config.toml
num_hidden_layers = 14
hidden_size = 512
num_attention_heads = 8
num_key_value_heads = 4
head_dim = 64
intermediate_size = 1344
vocab_size = 32000
hidden_act = "swiglu"
norm = "rmsnorm"
norm_place = "pre"
norm_eps = 1e-05
positions = "learned"
qk_norm = false
attn_scale = 0.125
bias = "qkv"
tie_word_embeddings = true
parallel_block = true
init = "normal"
init_std_qkv = 0.0204
init_std_o = 0.00385
init_std_up = 0.0204
init_std_down = 0.00385
optimizer = "soap_variant"
learning_rate = 0.00291
lr_mult_up = 0.701
beta1 = 0.95
beta2 = 0.95
lr_head = 0.00642
warmup_steps = 200
schedule = "wsd"
decay_fraction = 0.403
decay_shape = "square"
final_lr_fraction = 0.0
batch_tokens = [65536, 131072, 262144]
max_seq_len = 1024
doc_mask = false
train_tokens = 450400000
max_steps = 3310
dataset = "wikipedia_en"
Each number is 500 + 40 x the weight over its row's rms, rounded and kept within 0 to 999. Layers, rows and columns count from 0. Numbers have three digits each. The size before them is the row's rms in percent of the matrix's.

# layer 8 MLP down, 512x1344, rms 0.196, rows 455-511, columns 1056-1151
100:534496477486455502512483470517527476558561490484541521438421427375484466535514504509428492523525539564434512487491467460510470507463495469535528462531452465496519487522433465503565536485445507531473516486541558524512541490414484438482517499482453560508449549480527562521497494588519473565
097:459476522514460467521497486470424404450475512490537560543385544508578467505516559542514473481469459568476498534456468499496541559511489515508450524500462443494525471472446517461518497533536489552466488478456531460538485532509556529452492501456539491470555544466482515540510541508481477427
099:526451552533485563479524488465491518522509493467508519428506504506516498479425526511454504531462564542524497489541549525528522502552465509472549453421456465516523471521532510479446447596619505597501532487519505534525538577529505481505494516574484520493516480434530569486474416459539353496
098:416565441442489401476502532521516453452524515527520483483508480523498474511423443523573523481522532491508469428471433485538494460523541510494490556490503541533516433556473559510471533415412563524527507544493466477480519497411493507376494480566559453510496456547489479478490482502466493482
099:525490436484518507500485507443502430536491605554517477421612517519565528436482494505484566514593523484499500542467498484554449540486476523449473540477550552498525484418467580509532470475478455454554422518442507470466496498463464551475550471582513466575533530496562499513539494468528464520
100:437529535492478421533494503476535485493508460580572512387498466567536540473546513445539511581552517485516549449510540447516507508495479472462449500460533503440511517401505487474551515505475468487474433484530474532501448474486463502482541511449486483472490533398527448509424493435470548501
097:437506457470507526543460487568451525535469489476596491538435467509519481541529465492512507450484444470512523512520477494492462523544562471441568538569468476497496536498501498552447534402507538506541482518497543532495432514547548498514461557468594486549547529512466461479482544557470374508
098:477428483487479507530508452397530516536547513544583497478547516524551487530547515567513456458554491538463444523534531434525447478473510512596568502452558531517537469446484524481498448441533536464551520481534574456526532564565507515469481540507539538436481486478502469444513482509435429480
101:477486509537528539524550563560501452476484530529480545435550508484505539541480527478452485465484509438417537527515461478553522498480527438488495496546530538518467507455450476458507573490514519462585464484529529507479560422532553512460453397447489516522465504526579486495539515514524486459
101:469467443511539413459478557533568552483472515500507544547521515472460494539512457514555547481526461458513489502537510491505462458520507539497496439539501476538496489484495530510492507452481508453494528530516534532517504458492513509500458542553458511481533445473547591513584449512449534524
097:517481562521549520551451528573528519468505431510478499403473540504518451516486490445451544501488475387500494493489479506546530485469478398553457504468450559491439582539480535489445454555548507491435503516608540540510453526541447477471450469506489473560522520507461556525500529524473481490
098:443546434470462535466562512521519594517500556522543530407472530492467485478465488515494502533503475544550481506552515500492453499468483531493526495443585462566464433519518442476513556504481523395401517435476493519465516577532509536460443499500519406453500446472578475465464539476532551425
097:447548507466510524563542454550444498502536519534480504487514544564464590479539476578574456543575527491554557571520532474477450520501473509461576496537479535483452447513469506526434457488486498495541482522421527511448499525501481513501460439512524548499508466416523423475489484570477565509
098:430494499430475611562559529509403520535462480571515507490497452518480443489472443522529558482492463486436419543422508608527520534475517527499457520551489494509445540533507527564530453512527535426448451520480531565528524517586564453465516551531486486521555511465521508528489564472523525516
103:433505432470479510511515466530525488455504484462481547539478508494496512465518524520461539465512484499491453498505558484476541481532467486521546509419549510457520530479461507451493454424592517556525438481472493475522525506489443473469484501440460492566458558471538480482487480476496519533
103:544445553513454623540534488467492469503506443492552559492506451513554495507485509554528491486395486418460450531451536462521568511484542424489534521533508515472458507469558549514458506452467517482519501454542518512509512593504474452491498517478524457474481501470475511457485429499566482476
095:448423401556539517435494440460554502537492487512486531496450510551495430419489558480439512453522570539461507453514490547457516560501583502502491515450542436433425560448496510509432560432523407527536509564526588488487520558517454492477530542468537494504487509490463505495513478488419475475
099:493427509443458536425491491474519499518483491496556548420558532471528502514551497569528525457511497536439531546504549497506505524484581479502460522562467507520467487417485490528545548453499634435493536458505455538478471493467489477511520484463523503464562445464450517463502552507455496454
098:452441494502500487461488488509425487433521514553540544540514462511519451443470459461488489513577473495524483597451512544527481425572469452534524519458497438507523481563567500466462440440522485496445530488511475546508561569482509508560537531451500460528505464523541473513466531463477546503
097:468498529459455476465471522511466526536534399538534528446527527497486549441472574532516552441462398480471563480511461437484508383543478480512479497545491472548489572464492498542493550468490521483485544555550494530473468466484548507470461553473560526502519487495539409563506487530434511507
101:521535484536531496514532479477505502517498463495472552509499482524569470553493522493527520562553492519511485458552552470505462482490490482530484528551451554523455450510490498532477458473508530492431513511470515548491559519498469452550500450527497489520396487454532592540480535460443493574
102:461459589507455504458475459480586523480490509479476531518499508427430482524535435520474571466545517517450524447495565516498544463506549534480459504520468481542453484501557465477488480548503486465491532429509447543526567513496449570477508458575514469455432486487502517499504548518496500528
102:534469489494511516522501489525587479486451530521473458556526508491525471449455497473465484495505567494446452525495458453469528488536541568548516489563506505468520535547482498547428592459554448482598452482517504518474482476517550418449537548507544442592491454629537386550541449534552418530
098:538516533459477484498430494531504515523521509495554588458475418507502487541487511540530495536522432527510473439420491523481488504540503423470534477533558490543537515562567551522612558488491482438441496520489396478459467524500547490488499508511484502523515587507536499400537429526550566557
098:568475545507528461426455484526460545553532498518463497538531497486519599543507484427508503533428534572440468564504534533502446462533492467512503508466571541484494602553429495540487468480445446474542489477515599461463582556481497470520543492456516481568500458494490502564442494507515563474
096:538573575478510463460472518448511448403505487433469417539504518485525483449461591482473543540519489461509543460522470573526564502517476447537528563488490505497474475522570456540491415560477448497461463526492536528479464477555528491494555492521521528609518473540447524423508450498555527499
099:528505442450443502498442477514513500463485527478480493496517462497446536506531493490423439500491406528534532497524517467517492493480467487466452562582469426525504468503512453523508519494505505492503477519505560506462509447505526540493543534545473465399486575626461498457462457482462516489
104:502468458389544523470512478553569575538592553506413497517528575543488447508515496428544511517510490513461495496514519543492510481432444492488450497485496455515487442454442440498533515484456487543489544533478511452539477475522499514570442581480476563526528522457498461512487512513514528529
103:537511531499532465548525461545588564493507586506456492520523422428534517518432478558478530618532532528487522504493500514436449446551494512472492483569499455499488568476536488516422424465440481465453513516463532463471488526488454576440525509484513529574417510550583420454507498417516471421
103:507547517508556524485488498508501463476507582431400475514412494484433551500468461500527449515491522523482595505466535513484490492523487492535433486536491511445484472431445461555478470474480470530498547548483454432514516506583487502559442544539510500607412569410553524507494443418415514507
102:520514559382496455578405479551532495463519539510506468453452444526510525454445516520464497535459506472566543499479488501449418502478488452504542563483509488564458517477493572461589543493455473501499510481549502521538486466476440471529441543463541497487479482521599512434529520487484560586
100:553517484525506470497524417589387500473547542472491459532546482607479545489544519481420519513525515431498426497526525475479536489501546449508503555463472535522546442482545575481436543495542494486435483465505516544546438538530481482502500459506529485548536541560499513520493496539516554511
099:539477476499483511500571484504423521466518493520560491445461483497437445450508454451486495431516556478447571510483474559476485525531446543471530557506440513510510495515500479501463535498524428549518597493437484493509505515500547519481556487510460525509544564524440543493501442608528554423
096:538505531542537515512561473593469550481518560472483515440522479551552486474428473548476487571487509515477518526441472469544560539489489445512529510535501492514492537516466585464498525559483411415473475522492442542536481537471491491591461490507477476468476494583553553479510520523512416462
102:472497516467501508483467510543474553473555550525539494505538507566531538477539569484520446525539478536570495458507442477551481503483518476514551433546496486503568525548433487473444527471498467459479471544478636517512537440497439567529491412522513508411443484539535539522487469520483492587
096:521545436547590556424519500501543505528501497447505504519498491493537495484491505489543447490522561543496457531495563515515428495531490535480434492436543519491498441532487529556523607545444512497509481544508451493560511519502502508528465522477552433502511456560511499530503502544591532536
104:506513549517514514471413524528476504519526502514483492485525495508490556487491528524536516430493560507569539478478518544515496506461536500501486527443545547514500527585491548484515438447522514466506439506492506534558482512483492458498439529522478495520422484502508591491412549476512494439
095:479585490455540446561480497463518473505490569522464576521508510533482508548511459586512523506557494452522473498555431521538456570434505474510521489455507510422451477459553528448481550478436529477510508507544500474545492487487443515497517435489461519472528500520477524524540536521527481501
100:536534511611497485490616503464480498480489537506472476524463498453504510499477547438552500486560554566471455506512520529519515551447580397465492492499554528461521467516538504464515539477497485481439569480473479498474509560461527453580523553522540516521485503598442509502537498514431544494
102:482484506493542487508468489489514510499491507495457507480436570544519516478505527474451495492511533456520483480524537498467471493447478533521493531511482475485444495508506528563482554456490511460492475509491474535484513537538487463530461545498485522433481432543478471531456540559464529467
096:457430506429499541522489466431461512477525535474542439576496517553478529430590468501506455452531547522453514407459508525474447497431527505517495513529521493544548386539503517560572490463513438442454437491467501493480453511523493443533516599487464503529512492572534543536526441581483453441
099:489484522481464488522489454506494448474541484428490455442443486499520454519497540529538514510511500504514384514429513508485524578533549449449463489501472541524507593533465544519487516440493476504521457528513498508538436564521492479493517528463532511453483496547461550479438505491458505504
100:527506545545472566463574522552569509526496519481507491479522537537498596536488491472562520559488531524511495552543535523450587558512523504479595506410449482460471480467549509504457490534539500474445469546543481481497511472541471504514524490486543505495550604529490463485455525486463510487
104:461538554468483474548522561569530561533518448566507571518442549528496445510525541540466528508519514502513480468431476484492598532472491555464551465440447470512492513554494471499471518543521487464480496484499537548432538521588529515578456525504552515523486461540530486507570491490495485525
099:458588478476497446548421432552566493498497473493546497600451535423544469472518457478544536528455470494480524562470531465490584477545550474549490530560457512545498471567528494523447545512482457494590514501524428475554524444521536513471502493506489514502462421434412552504552522423470525485
101:515487557540561502493460548541511490473491524506448491481543462509493585506515394525598452426450471487502439559454533494549536496498494565476534402466486461550500565603508503467458537483488555520446513473554514521552488463552499470541525529500413464461528527546465559554458487510505472440
097:491516557539512502541462525535527480501479454534519547565466474593543575442514554471451481444490523508521404377457524466534469535486500505464463519453636481525493487483524618562408484406477516477468448521492452461507463525519491551534551444494454567471414450517552456473487515573473503472
100:450550492447526608571476501468478486502486530492488464473578424537513493525422568520440546490516512488536529475512531587540508526460513510532491527477561496463523504553451520555541501468468446471542508454531529502466513470460495445479512488479499471525489449539541493402377460495477511509
098:501588470513445498583500537456501499483497512510546536534506474527495537465457465471461489483517482556500534575448497504550479572558467447520567479465530492454553572469465471518511518377543526534474520484475450480377513498465462454462481452477469585455546541544484594534480586559555509439
097:398522497451459474567506517465444422531522521431479461539600470506494516493487479436509512466508493527496515502505472538552485534508505503503487429575523497498411516492483485496461512492470573499524461469462542537568532543539494507463477497506528463530536509520455564521587487536584485511
096:519417558572507471538483489504482543477471465495515422437459470437481513527464465529523570543503503541521457463465550569487450501506542554481457508504425494427510496468502439591517523523544531454506515598495496467506453446477520498482523522553434512469500480561497490463496525445481514568
101:524533465483504504526522482522493459435524527393425548499450497514484558437529501488471510442504466499527556523448503443465434478495453525412472505489478520552470499523509416494497526502512461537456471554465477516550526487561459499552517456524460479514546489486498479481523505503556510500
100:506522454507505558547488519548508537514449490478498442499469550568465461443475484479484491522562498454487416502449500454466502539504502507568478546506485571492502509465543520521516481492488490559479580468500493550472516448513495497536430454529559461486524520490467474440504459489529491459
098:467570539544507551518482522458447494483564521467511431542504514503533473477479522487507508506560476580526493500549481511568539458535515467476461528609497472494512510489508433510526461470557479499444474532475487442481535398531471524497569463444597508432544535512462512535513497467474511449
102:477452598532488428467551474491572498479488486510481497492551520544524492542488544531569461519531443509477473457514424460508525473511506451491537491539568507549566484540486529507422593534441487506504473391564423544562463501501564498508470505490515464472438491572429534498470486507487484536
102:491489481502471502532502500512542481451547538500438507572474479489440599421498479498511497452498449502540499483500571549533500514519509475435531491475570518461540500427523478529449472465527470482518464492440482419494498488526568509555464479542481540530492566462548460558434515488544494510
097:476546526503484501470488507511551537529516581506521523530466546456489516440468487508486449534478506538603518482453605519550448456393552508466483457572547512472581560557545518520490461503505524425552539478432496504460425515455475434515509542528458547485501449444452564543496538428511394544